Part of a small language model's weights.
Size: width 160, MLP 640 tanh GELU, vocabulary 1976, 3.38M parameters.
Training: a variant of Muon for these matrices, 82M tokens, 9998 steps.
Each number is 200 + 40 x the weight over the matrix's rms, rounded and kept within 0 to 999. Layers, rows and columns count from 0.

# layer 7 attention query, 128x160, rms 0.0524, rows 107-127, columns 0-159
144,172,199,209,204,206,151,243,244,210,231,221,224,112,167,195,219,271,195,249,202,251,211,143,215,201,233,129,187,241,190,197,129,274,205,246,221,184,154,207,220,158,234,167,182,181,205,248,87,228,236,187,171,199,277,208,214,205,243,122,227,260,199,186,213,162,155,230,231,186,203,190,224,193,222,156,197,208,204,249,216,182,192,203,190,131,135,186,199,199,195,202,219,247,237,193,203,233,170,186,230,182,207,187,193,174,175,271,171,278,200,171,287,245,194,201,215,264,183,127,141,177,242,205,201,259,195,190,166,215,200,221,159,168,193,212,193,230,173,257,275,190,169,264,133,200,212,202,190,151,199,192,253,169,194,207,304,180,216,178
157,106,234,190,96,136,195,228,166,208,188,132,187,137,221,209,243,210,222,202,164,213,168,189,228,178,253,251,106,195,217,220,205,154,129,236,195,186,111,126,146,221,238,244,174,168,121,231,260,148,136,264,179,231,141,111,198,178,175,227,173,199,239,163,237,263,224,235,204,190,156,177,233,240,222,232,192,262,244,253,176,308,154,219,161,189,222,195,254,129,184,236,165,228,200,139,200,231,235,189,203,219,203,235,213,290,210,261,94,219,217,233,247,204,251,218,253,272,239,179,244,171,132,235,164,235,152,196,241,137,252,242,287,175,125,261,143,102,173,249,275,201,225,213,229,242,162,189,188,258,169,198,203,192,204,189,171,168,244,188
125,204,138,149,196,212,158,261,203,214,221,188,183,156,155,182,196,160,188,229,217,253,204,177,199,167,182,181,172,241,206,184,232,193,233,272,233,243,217,223,194,232,105,163,120,177,255,202,219,256,232,157,248,205,207,206,177,162,188,262,185,216,180,244,214,193,248,211,141,208,170,206,152,237,212,187,210,239,189,202,210,226,233,197,191,171,232,213,241,182,168,229,210,172,298,175,219,202,158,186,240,189,204,137,137,215,205,203,130,229,206,155,191,138,128,170,180,189,155,233,151,183,180,282,136,282,164,145,136,198,179,178,184,230,182,265,149,235,169,173,213,229,273,221,217,201,171,213,189,177,233,194,161,221,162,165,177,245,144,224
213,205,244,156,260,261,219,197,257,230,150,213,78,292,217,201,247,190,142,270,134,155,312,178,251,211,256,196,143,133,200,167,189,193,175,183,154,225,162,192,243,189,167,187,175,145,158,167,187,138,219,275,194,169,197,225,232,168,231,184,183,206,205,233,269,238,200,205,139,195,182,222,193,216,237,162,216,205,193,266,191,178,213,168,181,209,219,164,184,166,109,262,166,235,226,194,196,224,241,253,196,225,198,252,200,168,212,174,80,208,168,238,222,171,166,130,142,175,253,140,257,197,134,210,160,118,227,190,273,218,259,215,250,319,229,205,202,176,180,164,166,232,221,205,171,221,222,208,199,195,133,169,207,218,97,136,164,210,235,128
205,147,219,166,175,149,230,199,152,246,224,194,231,169,190,209,121,220,229,216,232,197,277,169,164,229,255,266,278,158,174,226,196,224,208,225,217,227,196,118,269,243,206,269,90,196,183,213,222,201,237,274,208,191,206,178,173,188,170,198,148,162,173,153,198,241,189,253,216,210,151,258,187,204,219,160,228,170,196,219,179,179,168,239,182,263,209,171,294,190,189,239,243,239,203,191,222,189,222,195,208,256,151,200,231,211,88,219,132,209,232,144,149,202,153,223,223,220,141,220,208,178,159,264,144,172,179,179,162,170,204,137,204,242,113,186,187,140,179,205,103,250,120,197,237,221,160,199,141,222,155,138,211,271,157,154,192,182,182,128
182,281,218,260,261,186,266,278,215,157,150,277,238,227,218,157,191,288,247,251,181,161,210,241,163,278,255,243,192,189,211,141,213,167,203,179,280,167,203,156,135,227,166,293,196,299,212,248,168,212,238,233,106,241,120,173,281,154,169,237,169,240,203,208,262,251,202,239,212,175,182,197,176,190,226,179,251,135,239,215,233,156,284,218,117,251,220,217,157,199,136,117,193,147,225,180,233,232,183,174,174,171,132,221,124,126,141,233,290,193,232,154,230,203,229,263,179,197,204,122,209,91,212,251,97,172,247,184,149,194,222,190,254,186,194,138,303,177,169,208,183,233,205,202,210,240,160,183,283,182,82,187,201,208,160,212,233,224,232,273
194,181,186,218,201,244,169,198,286,228,204,176,228,162,167,207,239,222,242,163,154,167,207,212,270,178,217,170,227,202,236,186,226,189,216,140,197,190,211,194,208,207,195,213,148,151,167,233,290,265,222,225,251,159,262,250,176,218,151,224,185,165,142,204,269,257,164,198,188,218,189,99,182,116,260,129,202,234,214,160,187,240,158,173,233,272,240,160,201,215,195,226,131,236,227,135,143,228,123,174,230,96,154,212,223,221,222,190,160,147,270,239,240,155,186,141,233,300,220,168,250,213,221,224,254,232,156,234,138,153,191,181,205,234,129,220,179,153,236,176,163,176,231,213,279,231,272,225,244,190,248,248,216,255,248,234,151,221,182,228
145,201,157,153,205,141,183,146,239,243,221,194,274,203,222,182,240,217,151,259,238,166,273,165,195,200,170,148,157,219,175,199,241,181,242,217,226,235,261,211,198,227,223,186,120,195,206,153,173,178,137,196,219,176,143,219,220,128,120,144,147,206,208,208,167,171,205,159,187,207,171,176,240,202,149,158,190,247,143,216,202,212,163,147,169,135,222,261,179,166,239,209,196,226,223,171,197,105,206,224,231,172,220,187,289,189,279,240,186,213,198,224,180,189,240,209,194,274,169,180,198,220,149,198,181,163,235,243,180,236,262,193,189,211,225,198,153,179,215,258,171,182,212,202,169,156,185,165,172,206,239,235,160,240,168,209,221,201,266,232
175,166,219,164,205,201,157,194,189,233,215,237,155,254,266,130,134,242,247,221,262,168,236,164,179,179,217,168,208,155,127,97,164,146,186,147,225,189,147,244,295,184,223,238,180,213,146,184,205,141,178,227,171,254,210,215,182,184,245,216,152,194,247,171,180,229,249,253,244,206,186,259,218,269,162,232,200,171,183,207,183,251,228,147,219,182,266,233,205,161,155,166,182,208,186,186,245,294,121,206,191,152,148,136,238,198,166,213,183,201,172,212,194,195,169,214,181,248,223,163,263,196,169,216,206,187,165,226,228,244,205,169,195,223,250,237,122,115,209,182,193,204,243,169,244,143,176,196,293,270,206,198,212,321,179,204,123,272,218,231
210,205,194,223,169,224,232,73,194,229,184,219,180,145,165,290,210,134,129,239,187,273,204,247,221,191,217,230,143,151,239,191,233,176,263,226,203,205,145,215,238,151,217,223,287,184,184,150,181,188,186,123,148,214,174,167,186,189,152,174,215,181,271,174,162,174,229,175,231,273,194,195,169,197,242,164,251,234,210,241,152,120,199,172,247,234,157,161,204,118,192,231,159,223,185,163,164,111,181,129,258,210,247,218,322,128,245,245,187,188,137,223,192,277,227,197,209,236,265,222,144,245,229,268,165,198,143,245,182,276,160,182,195,150,182,180,173,204,207,209,175,122,193,191,243,232,227,147,220,223,257,209,227,279,235,220,229,143,195,205
225,125,254,245,160,200,207,188,259,183,177,134,169,165,132,234,181,226,186,238,174,187,200,294,206,108,191,180,174,230,193,153,194,171,169,251,265,116,153,241,221,218,152,183,175,144,271,208,221,234,165,235,157,187,242,156,239,183,216,145,172,161,166,186,191,201,172,170,192,285,212,191,138,193,210,215,213,210,227,188,183,153,174,283,240,152,174,210,237,195,178,199,257,214,216,173,145,193,239,173,266,235,222,122,252,163,270,241,190,200,190,256,135,212,198,201,211,159,205,181,246,215,182,202,187,161,95,172,201,241,147,201,211,186,197,168,191,157,182,258,161,137,264,241,217,194,243,217,197,173,207,181,165,190,235,228,179,167,153,199
205,151,192,208,165,173,199,213,134,203,228,227,150,224,201,259,142,186,171,245,216,159,222,270,203,192,218,152,149,233,151,134,170,200,218,180,258,214,225,184,162,155,208,160,173,174,188,169,224,236,254,218,138,217,180,158,248,196,171,201,317,261,184,149,177,259,185,247,171,250,252,160,187,181,207,228,140,191,173,228,146,197,168,159,183,220,193,227,210,197,194,243,163,189,171,192,196,218,219,197,201,275,146,184,209,190,185,158,256,213,201,199,189,234,228,163,168,208,162,189,160,240,142,226,245,214,197,237,233,201,260,211,243,224,117,211,209,194,246,145,264,222,181,193,246,247,186,239,278,165,184,175,163,127,208,166,210,81,251,248
229,235,285,232,270,194,128,176,228,104,215,255,178,228,187,215,143,114,210,206,237,250,126,258,194,215,197,144,257,200,178,202,224,282,233,171,193,243,207,219,135,193,201,284,185,107,251,173,257,296,224,218,244,195,161,150,181,133,232,141,225,158,250,247,143,171,182,209,244,184,203,167,133,163,224,195,145,284,196,228,172,260,230,174,178,225,209,213,184,197,287,258,165,246,226,157,201,230,196,198,166,193,298,145,161,194,207,198,214,263,241,209,212,216,289,153,224,189,240,265,240,238,186,156,185,154,191,219,227,302,213,238,140,105,240,122,107,190,132,192,227,199,128,201,175,207,172,154,258,136,268,211,148,180,236,176,233,180,225,196
220,246,252,163,201,152,251,212,153,198,216,204,185,199,234,249,246,124,198,183,142,172,199,207,195,188,182,200,152,165,228,245,143,219,214,212,197,230,157,165,206,188,253,160,215,193,164,196,239,153,97,263,184,234,246,225,248,214,178,147,181,222,235,161,236,193,207,172,271,205,204,271,140,260,193,202,258,176,162,121,135,196,199,212,238,130,234,165,160,147,195,181,188,139,194,85,186,187,211,179,215,177,151,188,234,194,190,186,201,235,216,195,181,261,212,210,180,252,231,220,197,231,179,155,200,218,198,207,171,223,213,201,220,228,174,133,232,206,152,174,214,240,227,244,224,241,217,137,145,166,239,215,252,259,219,264,126,224,277,304
235,244,283,208,138,241,165,256,189,147,256,189,158,135,233,202,204,264,196,167,168,231,161,189,209,219,169,256,222,238,220,227,210,204,217,160,201,185,209,261,243,228,98,149,187,198,237,268,271,264,140,203,192,234,191,187,236,157,204,128,166,185,192,137,169,222,219,243,259,205,219,289,243,152,162,197,247,284,241,171,121,192,228,195,158,201,201,247,206,196,201,133,259,263,185,251,241,213,197,190,195,219,125,235,203,216,197,133,177,202,165,189,221,211,199,196,209,248,195,252,175,195,225,180,156,235,200,163,135,179,246,221,174,256,199,150,242,250,208,154,217,127,206,154,182,213,240,225,209,94,253,197,182,223,218,140,181,197,206,121
194,207,141,197,200,188,243,226,175,152,193,172,221,192,191,142,119,175,156,211,178,172,123,118,178,242,251,148,232,176,233,248,210,271,171,229,188,206,122,192,221,178,205,256,110,215,194,214,154,203,144,205,156,180,179,191,141,99,166,151,153,207,173,182,243,231,132,218,237,189,152,204,164,234,235,222,176,244,223,209,184,196,198,175,270,194,186,275,113,202,174,171,240,218,192,250,197,190,221,251,260,317,179,181,214,226,248,220,159,151,159,252,169,184,193,215,216,225,159,185,186,216,204,227,216,219,214,151,190,200,267,201,200,218,245,171,160,218,209,167,270,188,209,194,265,218,251,160,168,310,261,255,221,169,226,334,237,226,190,284
183,238,135,183,176,171,170,198,241,256,148,229,142,177,208,148,166,232,184,166,107,244,191,261,218,210,231,207,202,201,224,178,205,146,153,165,222,123,225,173,187,211,137,183,201,249,171,285,192,181,225,149,161,190,179,114,219,234,162,196,182,314,214,230,226,174,174,244,247,233,215,210,244,156,179,186,216,208,193,183,181,189,204,260,247,231,219,184,201,137,176,214,187,215,256,96,183,242,223,182,224,240,179,190,197,142,188,248,237,193,243,194,195,194,192,224,185,222,190,224,226,151,246,167,206,137,243,232,266,203,237,222,201,229,167,250,145,192,194,141,160,169,196,146,156,191,156,155,199,193,206,133,239,190,219,132,248,204,172,226
222,251,206,244,274,242,141,218,150,195,225,189,216,139,157,210,218,181,172,196,232,213,172,227,247,177,153,109,226,242,204,253,131,191,200,262,166,207,227,248,179,169,207,212,227,216,217,195,201,210,182,198,217,183,181,198,190,189,232,207,234,245,187,225,232,192,200,178,202,207,203,218,205,255,178,171,224,155,192,275,167,259,183,137,230,218,240,196,230,233,242,249,217,188,129,213,143,241,228,170,167,154,254,267,178,285,241,217,238,228,162,177,108,221,139,130,132,131,174,219,153,200,235,200,228,231,152,218,194,119,263,234,142,155,188,159,241,251,140,188,146,231,143,177,141,152,207,173,264,117,165,255,206,206,147,159,181,276,258,194
185,158,151,180,175,188,233,179,217,165,221,171,231,145,162,237,250,147,166,211,225,337,185,214,229,206,140,221,177,135,230,241,187,213,191,230,212,192,208,228,190,208,256,197,156,132,137,173,178,239,179,220,202,202,177,283,184,171,214,156,172,191,220,252,163,196,180,178,230,271,249,212,209,167,166,244,202,230,170,226,144,226,189,135,239,246,214,201,227,257,206,195,224,262,167,278,198,241,186,177,167,261,149,223,172,261,141,192,194,203,262,235,175,205,275,203,188,160,186,215,231,225,251,211,172,224,84,264,219,188,177,182,237,153,223,180,201,218,191,182,194,254,212,187,212,186,241,169,183,128,193,210,228,150,167,269,115,173,180,169
192,201,168,132,177,189,255,178,184,198,252,208,231,132,233,208,180,190,179,208,197,168,228,169,212,163,219,103,148,216,243,214,220,211,83,192,256,210,177,206,179,169,185,196,136,152,214,177,262,237,180,236,224,125,207,209,213,190,195,144,200,262,256,201,251,113,231,145,159,176,191,131,225,194,178,185,249,240,170,209,139,225,223,165,192,193,212,256,198,173,262,189,231,248,150,201,158,179,181,234,186,159,189,213,156,206,220,160,264,170,223,240,188,268,173,165,240,211,149,184,149,229,135,184,231,169,133,164,194,248,225,239,164,229,239,172,206,185,246,240,158,186,174,190,131,224,217,203,238,181,265,209,224,240,182,168,225,244,148,189
192,261,205,160,194,238,189,271,150,228,260,206,216,194,141,159,200,199,214,218,178,262,272,247,196,159,190,261,181,232,278,178,275,173,275,223,218,264,183,179,159,200,260,129,162,259,223,260,192,229,216,250,164,243,193,129,159,215,231,191,137,203,246,220,158,244,201,196,263,118,127,161,242,166,227,259,183,172,195,218,197,170,251,262,205,210,156,226,208,247,192,160,206,196,211,157,190,259,210,240,173,223,185,196,208,211,172,190,167,200,186,175,101,148,188,168,201,211,223,171,192,202,177,283,254,256,197,244,203,204,269,208,171,177,167,174,190,207,242,279,120,238,212,204,261,159,168,200,231,246,253,181,170,130,113,182,256,205,221,210
# layer 7 attention key, 128x160, rms 0.0525, rows 107-127, columns 0-159
172,256,133,148,201,228,183,157,241,206,238,235,261,210,180,161,169,185,182,196,185,133,134,183,145,185,255,192,193,247,227,213,209,177,171,200,187,168,225,279,158,239,244,268,281,261,175,202,178,208,162,203,173,222,262,219,213,182,236,169,216,247,206,191,178,132,170,149,193,255,205,238,245,163,180,234,182,180,224,224,231,144,177,252,210,206,152,163,172,275,256,185,167,267,206,249,185,255,192,168,246,236,203,188,179,262,213,150,137,240,148,192,221,139,171,189,180,209,179,219,174,124,212,183,189,168,234,167,123,248,217,158,264,145,195,198,225,196,174,209,205,218,144,206,211,198,252,185,153,176,253,173,158,204,171,158,223,146,170,236
181,156,247,136,191,255,195,272,260,200,268,250,188,229,128,168,221,183,154,181,183,237,247,211,227,212,176,206,208,224,201,244,196,196,185,243,180,206,131,205,217,181,211,158,97,214,190,263,247,227,211,208,185,281,236,126,149,143,184,174,186,144,218,124,231,208,175,277,193,168,229,160,246,159,180,171,222,195,187,184,150,217,120,210,240,142,212,210,203,139,233,267,172,244,222,251,227,200,200,215,186,229,156,242,219,244,98,268,143,146,168,221,156,215,200,177,259,284,155,146,242,180,255,231,195,226,162,138,222,218,238,174,194,160,168,289,160,134,250,212,180,173,243,150,235,293,168,215,261,264,156,263,220,302,145,284,157,178,258,194
178,152,142,232,210,210,193,218,171,217,188,196,225,180,185,266,188,193,140,228,200,240,166,181,148,222,128,143,196,229,175,200,196,189,207,203,254,176,150,138,153,189,186,215,194,183,273,191,209,232,149,202,225,218,258,209,127,195,199,192,163,269,133,306,140,233,173,193,155,154,168,175,207,191,187,214,167,132,208,234,250,197,125,168,185,178,185,204,248,190,125,152,211,190,217,169,218,135,196,242,209,237,232,236,203,230,240,234,209,166,246,224,189,181,172,161,225,161,190,212,238,177,174,244,163,191,119,165,140,207,221,179,181,133,181,204,165,114,218,222,159,269,258,179,192,167,226,200,156,231,196,274,110,133,204,201,168,224,215,122
179,190,149,285,157,221,214,246,162,231,279,223,214,236,213,196,246,220,198,226,183,196,188,203,225,236,238,259,169,117,191,204,249,170,207,157,316,133,260,200,132,214,232,200,130,163,184,165,168,141,248,192,218,132,240,209,233,211,192,255,216,109,159,177,279,234,194,219,166,225,195,216,206,170,237,140,229,261,220,206,206,129,159,211,128,136,144,220,173,154,89,223,179,168,139,227,122,200,143,226,190,197,250,265,154,240,223,232,171,145,166,220,130,223,161,114,189,201,195,175,168,203,234,228,296,207,196,207,273,253,263,216,239,237,227,104,158,200,209,172,164,164,211,252,249,253,233,242,260,182,220,222,238,243,199,231,191,238,256,196
268,157,176,257,212,158,167,173,165,262,206,143,124,129,263,204,260,223,157,231,205,178,194,240,185,259,222,288,175,239,206,285,189,244,235,193,265,187,205,143,173,194,129,249,160,147,190,144,203,161,256,241,202,187,186,227,286,189,179,176,224,180,181,140,160,199,187,194,235,133,130,177,165,187,277,217,218,231,197,157,244,224,109,167,199,231,183,200,247,188,180,196,176,201,161,250,208,245,193,185,211,168,155,237,258,190,157,228,202,228,183,150,190,205,200,205,229,291,246,187,284,191,121,183,209,254,234,157,178,220,222,126,224,138,124,192,188,170,195,128,191,266,238,210,130,232,243,192,222,214,190,227,190,219,203,259,253,169,254,249
175,203,265,134,214,209,156,169,239,256,169,197,190,202,208,204,165,236,175,295,225,173,219,157,146,236,238,212,191,253,143,234,282,146,110,240,265,169,215,221,136,209,135,174,172,201,162,203,200,164,195,230,186,240,166,165,216,146,202,242,199,121,129,235,286,174,252,294,216,147,214,247,150,99,212,164,210,338,251,178,162,201,210,215,215,202,246,150,232,154,105,235,212,240,227,231,219,239,151,199,151,206,250,230,147,112,202,106,208,130,262,194,242,167,184,177,182,129,271,153,108,192,217,127,216,208,225,186,192,208,190,242,186,242,192,179,251,265,207,190,214,164,246,258,80,151,177,217,227,173,118,197,128,83,222,264,285,251,162,234
217,217,233,177,248,158,160,180,216,202,236,178,249,192,178,169,208,177,158,155,248,210,207,223,214,188,194,245,130,285,197,195,169,98,176,213,251,202,280,184,205,231,214,196,198,102,283,171,193,192,261,256,262,198,274,142,80,235,205,115,227,154,179,183,213,161,174,227,191,158,187,164,166,142,241,253,219,146,136,230,226,205,174,233,207,246,194,171,183,266,210,200,197,214,176,175,225,245,203,139,242,165,220,205,243,132,217,166,213,144,290,210,202,219,230,142,250,211,212,181,272,249,243,196,188,313,191,213,153,234,119,224,166,182,256,170,141,150,185,228,218,203,166,156,267,230,212,222,205,222,201,206,246,186,184,214,146,187,238,199
206,226,174,186,153,202,155,248,156,171,171,188,220,208,164,181,173,249,152,283,207,195,166,217,188,181,225,266,172,188,178,207,235,220,199,273,276,219,186,176,220,196,208,193,248,180,144,200,181,206,161,159,220,155,257,249,126,131,174,241,219,147,218,192,185,206,145,209,250,228,184,153,206,184,146,164,236,177,222,198,196,225,222,147,233,153,191,238,177,251,231,207,197,198,202,262,216,186,184,131,169,237,250,124,157,160,259,246,210,278,151,244,240,166,245,161,155,267,205,209,227,225,233,191,253,207,174,241,188,259,290,237,190,196,192,228,214,205,152,213,173,202,207,187,255,149,168,172,194,258,179,192,229,250,160,193,180,256,161,230
218,193,208,233,272,207,244,187,165,186,245,166,188,292,214,176,232,208,179,138,213,221,249,153,225,216,259,140,168,176,144,244,179,206,255,170,288,178,189,166,254,162,178,238,153,258,246,275,160,146,133,190,238,172,164,270,94,254,166,152,191,204,159,146,191,252,238,179,184,140,268,202,191,291,211,196,201,218,211,235,221,229,123,125,188,149,229,231,179,164,231,211,123,185,252,262,142,260,214,235,227,190,179,164,248,206,237,208,238,161,127,171,162,140,210,207,122,194,226,241,180,208,177,167,194,266,112,194,183,215,254,278,173,231,260,188,154,185,160,201,233,203,218,270,198,245,197,134,266,171,210,249,201,248,206,178,131,223,204,234
210,202,149,190,161,196,251,214,166,239,192,195,178,147,217,279,184,143,181,194,173,209,193,194,146,244,161,194,149,197,244,213,257,188,163,197,155,253,189,162,189,273,193,258,267,217,199,193,192,202,247,209,261,154,181,225,255,167,113,196,216,205,275,236,232,236,186,226,204,248,204,221,140,157,194,209,173,175,177,177,135,198,139,228,207,245,147,168,233,170,177,237,127,241,248,171,124,178,292,181,279,182,201,170,183,226,169,316,172,139,188,228,185,175,242,234,148,257,176,206,249,195,185,226,145,210,200,131,219,256,176,219,240,218,185,208,170,164,162,226,173,96,248,194,163,173,220,236,234,220,200,226,253,186,217,205,185,96,231,138
137,234,258,287,170,142,235,206,179,209,216,237,183,194,195,204,195,154,236,194,195,203,205,219,206,164,184,225,139,211,204,112,172,134,118,227,212,169,177,179,214,234,243,219,285,177,171,200,160,110,210,235,203,181,237,205,207,146,218,162,142,185,167,256,257,243,174,178,101,242,162,189,208,199,195,192,202,209,249,167,247,197,204,256,180,232,159,216,239,159,258,210,158,170,258,221,234,150,236,226,224,202,181,161,276,213,165,244,160,132,233,262,186,234,185,212,229,270,127,229,175,207,172,181,129,224,179,167,158,270,136,199,228,203,162,264,205,237,189,220,199,183,172,239,250,210,173,261,215,192,159,179,150,235,243,216,180,185,233,225
152,163,205,252,230,144,208,203,180,184,203,204,158,219,214,136,161,220,236,237,175,166,252,191,277,249,288,234,200,184,254,179,209,226,120,148,182,242,224,210,225,247,244,190,190,158,210,282,179,253,225,174,126,188,265,222,275,145,197,123,170,208,175,156,209,237,163,223,136,171,191,232,209,201,257,256,235,221,309,171,186,279,192,140,249,173,218,186,199,241,188,216,175,203,223,153,199,155,141,159,242,169,190,210,147,161,125,149,207,165,172,228,202,212,189,167,209,153,209,204,218,227,226,220,231,203,153,131,195,153,217,144,197,277,165,171,125,202,168,154,224,145,175,194,201,169,204,214,203,181,205,149,228,176,141,220,194,217,208,187
277,259,173,251,205,242,261,231,168,155,262,191,195,155,203,133,244,225,221,240,188,175,182,213,188,230,212,143,188,195,154,207,229,248,205,241,139,239,254,120,184,136,247,163,229,223,269,239,126,153,207,181,153,162,165,127,212,168,199,207,226,237,249,220,164,199,191,250,171,174,114,216,230,125,212,277,108,134,250,213,178,234,355,288,232,244,161,245,296,191,260,173,267,239,223,165,141,282,211,176,232,157,161,188,110,243,169,175,208,189,162,181,229,202,211,229,160,240,164,252,191,212,249,188,120,180,149,247,192,219,288,174,190,263,292,194,215,237,154,170,237,176,157,184,296,229,192,98,242,174,174,162,209,238,154,220,195,133,182,156
268,180,204,164,180,245,196,159,257,225,210,160,173,224,151,260,122,222,211,247,137,212,210,194,192,139,203,176,151,187,195,170,240,177,181,179,210,192,195,147,249,239,204,113,159,266,208,100,243,178,157,222,110,159,172,217,245,218,160,189,187,210,142,203,301,144,188,140,229,283,141,162,166,194,262,243,196,229,198,221,99,201,166,197,251,248,203,174,173,233,194,200,150,189,173,183,204,188,245,162,216,186,189,199,246,180,221,205,166,172,227,201,208,191,201,187,197,307,177,245,244,229,170,172,267,186,172,171,217,219,182,235,179,226,188,188,206,248,175,114,200,291,165,274,202,231,210,193,187,285,191,140,232,209,204,220,193,230,231,196
235,147,181,218,169,176,220,198,154,170,224,247,253,181,234,183,161,253,176,269,127,207,196,188,258,144,177,250,191,192,207,210,193,166,220,188,179,146,250,204,120,165,220,175,254,197,189,205,252,232,215,284,209,293,224,210,215,192,178,155,242,276,231,205,131,222,189,193,210,236,139,264,142,227,122,263,232,156,199,183,198,214,268,231,160,160,208,213,229,200,203,188,155,232,218,281,235,237,220,212,140,215,192,207,187,211,262,232,211,220,209,181,244,182,260,190,239,239,211,237,219,206,245,242,157,282,202,244,122,221,159,120,187,234,176,195,300,258,230,144,230,222,139,216,130,146,265,185,165,169,190,220,168,240,227,175,193,234,217,155
186,173,204,236,228,263,201,211,117,179,240,216,177,143,161,181,273,124,185,188,276,186,113,185,178,152,174,239,146,136,210,214,258,203,223,264,188,151,180,236,135,237,191,183,158,208,218,262,208,259,144,209,194,230,244,117,201,200,175,145,204,226,183,234,159,208,198,215,244,237,257,216,219,150,158,183,170,219,176,188,188,253,183,205,267,208,156,195,128,235,203,243,170,107,238,170,186,228,222,213,217,266,246,196,166,200,229,214,240,179,129,213,209,257,168,222,242,234,197,196,168,178,167,220,182,216,239,144,313,173,225,191,184,163,181,174,206,292,225,281,205,213,181,158,234,122,272,78,177,270,222,187,180,166,185,307,183,210,203,180
186,161,250,248,192,201,230,233,260,268,147,242,204,188,220,234,206,184,224,259,236,199,197,195,224,212,229,231,187,234,138,212,196,241,180,274,167,143,209,179,220,207,235,183,206,216,192,286,160,199,223,172,172,206,185,214,166,313,276,178,280,194,197,215,195,153,121,218,194,157,235,226,237,163,281,218,228,177,236,213,213,182,195,197,221,179,202,202,110,135,231,205,188,206,177,216,190,119,260,194,183,170,186,139,217,228,210,155,262,131,223,226,201,170,221,221,182,187,225,202,175,136,189,227,228,129,197,233,150,193,236,158,156,178,121,170,139,209,174,231,140,150,250,260,134,222,196,166,205,207,211,236,214,187,225,155,215,222,184,185
209,148,170,169,247,141,224,209,298,204,173,229,208,188,119,277,317,206,262,247,221,146,169,140,245,180,149,170,199,226,145,201,184,223,170,195,167,237,202,199,234,213,237,248,233,240,214,278,226,209,197,211,271,193,218,252,214,193,195,175,228,228,187,188,180,158,182,207,201,187,142,162,189,213,170,123,121,192,158,237,206,184,272,162,215,252,191,191,255,249,178,237,218,179,170,205,117,191,204,202,235,220,207,174,171,268,126,217,179,258,130,157,214,201,172,156,146,188,176,262,152,170,274,213,239,160,197,234,257,241,250,182,140,241,241,140,190,185,170,136,210,247,195,291,175,215,172,225,178,133,250,128,215,277,169,157,189,226,184,188
168,193,223,166,233,153,253,186,179,218,206,195,151,236,137,243,236,193,197,168,289,235,168,234,255,201,172,202,198,219,172,250,164,207,126,162,147,197,182,116,171,215,209,263,190,170,211,147,200,213,176,253,182,274,271,239,238,182,232,246,207,229,194,91,109,263,228,230,229,251,158,198,128,245,207,174,198,207,169,218,122,218,251,152,236,189,164,131,180,229,234,200,266,182,181,210,211,181,162,184,154,223,205,216,192,260,165,180,208,197,228,251,239,115,155,238,194,204,163,230,187,178,244,268,103,248,163,228,170,195,205,188,167,210,159,170,280,149,212,264,195,222,194,214,296,199,154,192,194,214,150,207,142,181,240,280,273,224,166,204
218,258,182,211,181,184,189,209,201,190,241,184,179,247,180,249,254,202,172,248,155,164,276,241,176,195,214,211,205,209,271,176,188,211,201,196,205,159,208,242,173,220,159,171,194,273,184,176,179,198,236,192,272,150,243,169,175,207,148,184,218,257,191,231,169,181,128,207,224,248,165,234,228,194,198,216,192,193,225,190,215,203,227,139,150,251,259,193,253,300,247,180,225,173,217,221,199,185,233,225,189,205,203,173,169,276,183,187,206,227,198,179,233,265,203,180,127,260,181,181,124,248,172,158,188,265,173,255,161,247,177,176,164,222,168,197,146,141,128,177,242,188,248,159,189,207,150,173,214,198,180,224,216,214,226,191,291,224,209,214
138,150,195,208,245,256,184,266,184,270,228,189,235,180,221,224,209,231,198,198,193,154,278,225,178,244,213,195,167,208,251,158,239,232,190,215,220,288,211,189,147,173,247,177,237,200,170,170,184,140,175,222,194,239,120,244,148,201,208,197,202,165,159,247,58,171,210,156,262,212,195,165,302,285,139,204,197,197,240,219,188,197,157,163,201,135,227,248,198,233,135,180,155,235,200,160,223,226,179,252,183,210,250,236,165,252,149,171,158,115,203,97,204,222,230,193,207,258,262,235,156,169,232,195,187,198,163,238,184,171,174,185,241,188,234,224,234,183,290,264,182,170,226,190,193,232,135,194,227,184,210,177,177,168,148,197,171,227,175,194
# layer 7 attention value, 128x160, rms 0.0522, rows 64, columns 0-159
232,114,194,197,303,139,280,155,145,248,267,293,270,161,244,132,158,269,260,157,172,238,145,216,204,232,227,145,218,141,257,233,186,248,127,230,244,138,216,214,221,188,193,286,171,178,212,175,231,179,119,159,185,145,214,224,198,199,261,264,274,151,238,209,217,123,178,126,225,213,213,203,84,186,155,240,154,209,159,227,161,267,231,240,225,210,243,264,155,181,207,183,212,206,246,207,194,145,211,180,186,197,170,206,199,183,229,170,233,173,166,217,167,247,211,162,204,238,241,201,190,195,245,174,223,159,174,289,187,254,168,159,243,175,144,217,221,201,241,187,218,239,258,191,133,224,253,238,224,193,223,200,180,232,212,216,115,140,181,242
# layer 7 attention output (transposed), 128x160, rms 0.0651, rows 64, columns 0-159
281,139,227,211,204,134,145,257,212,203,230,220,118,173,106,226,242,156,119,220,225,221,198,219,167,239,188,188,258,182,171,183,192,115,231,137,212,204,214,98,220,266,222,112,164,249,144,227,193,198,142,240,209,223,252,192,168,176,163,138,165,194,109,165,125,204,250,239,100,242,222,183,230,80,222,219,204,216,204,225,189,190,128,172,256,290,260,200,238,225,192,219,177,145,188,236,166,259,174,218,152,274,235,156,115,226,195,132,305,228,282,181,194,199,150,160,245,250,232,195,181,132,233,208,264,194,203,274,223,154,243,226,158,251,201,199,236,221,225,245,143,206,176,252,216,132,248,211,191,183,223,279,182,304,179,186,214,190,244,228